Part of a small language model's weights.
Size: width 768, MLP 1536 SwiGLU, vocabulary 8192.
Architecture: RMSNorm after each block, rotary positions, no biases in attention or MLP, untied embeddings, normalized queries and keys.
Training: 620M tokens, 9461 steps.
Each number is 128 + 24 x the weight over the matrix's rms, rounded and kept within 0 to 255. Layers, rows and columns count from 0. Numbers have three digits each.

# layer 3 attention key, 768x768, rms 0.046, rows 587-592, columns 512-767
141163138121127104128092122118083105134088157160123155106109097112126139141120149095145108142178117134130108124127130166158079110114147138140119112137093151109145108145134091097126138135156105110119126134171104108072109133153101162176116112109134062152127160142161096096095127119138153108108092133091135090112148126155134151128132122130128133125160145132157143128114098152137127159144118098117176158127140136133096115125133155141125152118135118127110141118149151131131141112123115123116105105126130175140118121128116078120091123158121127129152132116107077143110118119149122116151104091101143132169129127119156105133113124081095116111112117138136150157120119093153094109149113115162107163118163157132151109095148087087084095144105105142101127103133125187073123163147152
118150163143173144154117109146082111101107116120138130110192144143108134102115157087150087118103087115121084126136108070119152148083106126122135163129101160126170127133195130119157118109114135150083122173158098110101165132105133135066158157166122186139086095158106108148151143127148112092097133139098123157138108153107089120159119121126134133114107116138122088159150121139174168130137117150135200133151171137143141137136142088100134146172165181107107155136094199096115125144107124171156135119122091126134117157091158128114164098104109135113123136096122125127128076166150127136134137120150161153172089135123102121154133164106131177126148100137070137111115133181117136123141098142124124142099140136088167109189119130135102168170122167155154112066129140154090119159125097
185133142105132115103133129127173131077140125110140144159112164140099149110147117148167136157110118106128124122137116128135152133125115158140110102119108116117138121105127150126102101132092137143148112115153120104143121138112176127128153114162107099151096168141103140159135132110151125130105092152114106142166148150123148130124113173149135096094139141146085110094163094118123130108123124086106128148133148126132122128113138121096114142114112104124141156126116141139154117180174131132099109087117121113135105104129137145108142122098121103128136141088145089134132127134110150149142131095106122130154148145122168106143133116130107125121152111146146128151124143151155084152136123098180178123113125172097148148078099115123141140162143104116151148122140115130114139146144122
129143099126134150161147116130135139119124078102148117120117115163083108135111122085149155131145140103138132118060152120169099150110108129138110154107156107085150139132154124149136092164149173083122122111180127127079118128148116162118156103152073062129170156160164141147144160111152107166120178127109098119148144158126159120126105137135153075168142096098140163108108143179118145125135080126132113159103145103147193154088131130119085122122152095112135154104111159170128118160179109135107101108141113148092081128146089120151116147105138105140120154176133104119131105122123139108105105138116104093109131131094177059133134098132128086141169100164124140114087146119128138131127143092131168123147142144121127104127144128087138105175162093151130102119147164136086144126167113
104105164138132148151117094120170142135141104139120124120124114130093064128141105125112128125131105121139102145120142143148134105107124155093130129147110152135153121125107105117101132134095150142149085146127139101130101093162117199139073143123139118128120140156112141146164120110167095102104153120126149165160110097152156143134099110120143151164175093115085109061121110105109142099092118131094133089127133123145131098143121072101122102120125101144140154146097124172084165142170124123106090117171149115124123116123153155156096139103160109162117130118147184148166079101151104143150107146149140095175127088155185124111174141145151099084130120124125140161101151128151104130140131147136148170119135176109097122092146158113164136113122092117117126135128136114103090118152110
157119136131105126129117177127173134147130119182122124151146141107129123117120120173118084076139173125195078133115122116094154123132165181184124107100137087154162126187128125162141104177113123130131094129125101132162131132120183165156105106137131094163140143104138123139138080083124123173102158142197162121123125120126155115133080077126108122093170145165105131083112164150152147168172146072180112136124142069098147115140057143204134138130137106186132149146130132142135093157122089112162065150129148163119123105146095143126104108129131138140072129141094144100105172122094135099119101100107125105130153131116142145190084133161160126141120172156161070125137124148151116131133122079156175120125124115123102121103130190165181143096101126103122140110123137095200134112112152
# layer 3 attention query, 768x768, rms 0.0475, rows 588-592, columns 512-767
120101152127136114167114096128136143159166092102134118107102116130166142143131126132143128139121099143160151108150108132130121168087152211108138149142083122159136155128151079150115080123079109134133113124097133136119106127143116159145161095136090093145136096163111155115109167115105162117134122174115101134089120086116087123137102138167131105151119121127140137129130132095119117124133127142115130112147134152153119141175069109143094123133134145105115112110145129145157098173129140087107128171168141112136098108123133150156146100087146115101117147120140116124144142091158155134106106153108110171172117130159128139121144154099137114131120128167114120167136087132155122122109130133157138107154129173160090089126114132131103171142126127116142108135152138147117086121130111
154132100105092123108120093179078079104117100094154109097110115122145148098149131104122171145082169132152109086149143111149171132094073128139145105107115137156166151135161109155145102152166182133146123144141122100115147176121205145169173163131089097113124092144141148157107144139153108124112112146106108131122179135115162115165158150106111112172178143147106168142173137165135140127141117120130170129153162133150170113124165140074127121147098090070108114116105175138137123173130172136105108091083128131148107143138112124108147092127151148105143133094108060124122074147093147108094114150137135169148112131120127151155143135102109094150095182153103116137123134125155114142180115152129150168131118148127174123154125120097099120136140082138129132105147121172100200110130108
077124073102118135125138133157137147127118132121152119109110087127162140154168119121127132158116127157123126087149126096128177150117122154110123132084138138122165123126100177159108104133169083155139114106137128209118164129163160132133092140160142085141121173177120088130128153102094144146149121140118098088158154109099121098099097134129131189150156121175169120155118165131090136122138154141150154126153133114160121115133152143106151109095114110091146130114153092118145084135146151137081090117110060161111145073110084105144152164139099141109129144150139094114167110149158141133106119166149142118121089121115138132178142122093092078167146154096134166111116120075107116144125126133109191103137155127165138113106151126137156122102127169126159168113122130099117148151126142
099137138123136066129102115051085134128115132140118138100140140174118152104134143125114120145132105117121157114113107165168109154146122143126148127087130092147137129116135111176106086084114115102142119152119129091113150134160093081108152187093123121124107176157114161151123131091107089111132096143143121170099103162155168130138128157129142100112101153179117101135149151117119142146098147126136123110118169143136127165096124109105090136135140137097130126099151119154129132130114132153094105118100141145136113096159145097202161158147115144140128101134152122153123120099180147110150128144127150122097152158149152123081090140115105122157133174131149147109153141128083135124124094130136123151120111153081163101123094114127104108142109126133144127136148140144122125083109143
150135120129164128130148118168143156124123149121140150126107182114120112122069121104134140114117096104096121107155142137159119173162143140147131121092140135098114152129141158154127146155125120135133127163168087137169136154133124137110142144072144123152128125112116121153118113127112098166115126056119142093127108134097142128154133107107094131135151110076099075134109129086153099178133141122083119095133177142171119139116161120140128142101126101125143115129122100144116129106134166144130155129080120193125162132150139141124119130144110135147102131133092131140113129168098076141130168162124118127129132133147129109094135137076134134119124096141109129127117115115133129150111142121139122145103111119105142164157147143128118118120155161117103160120167090103144160181102089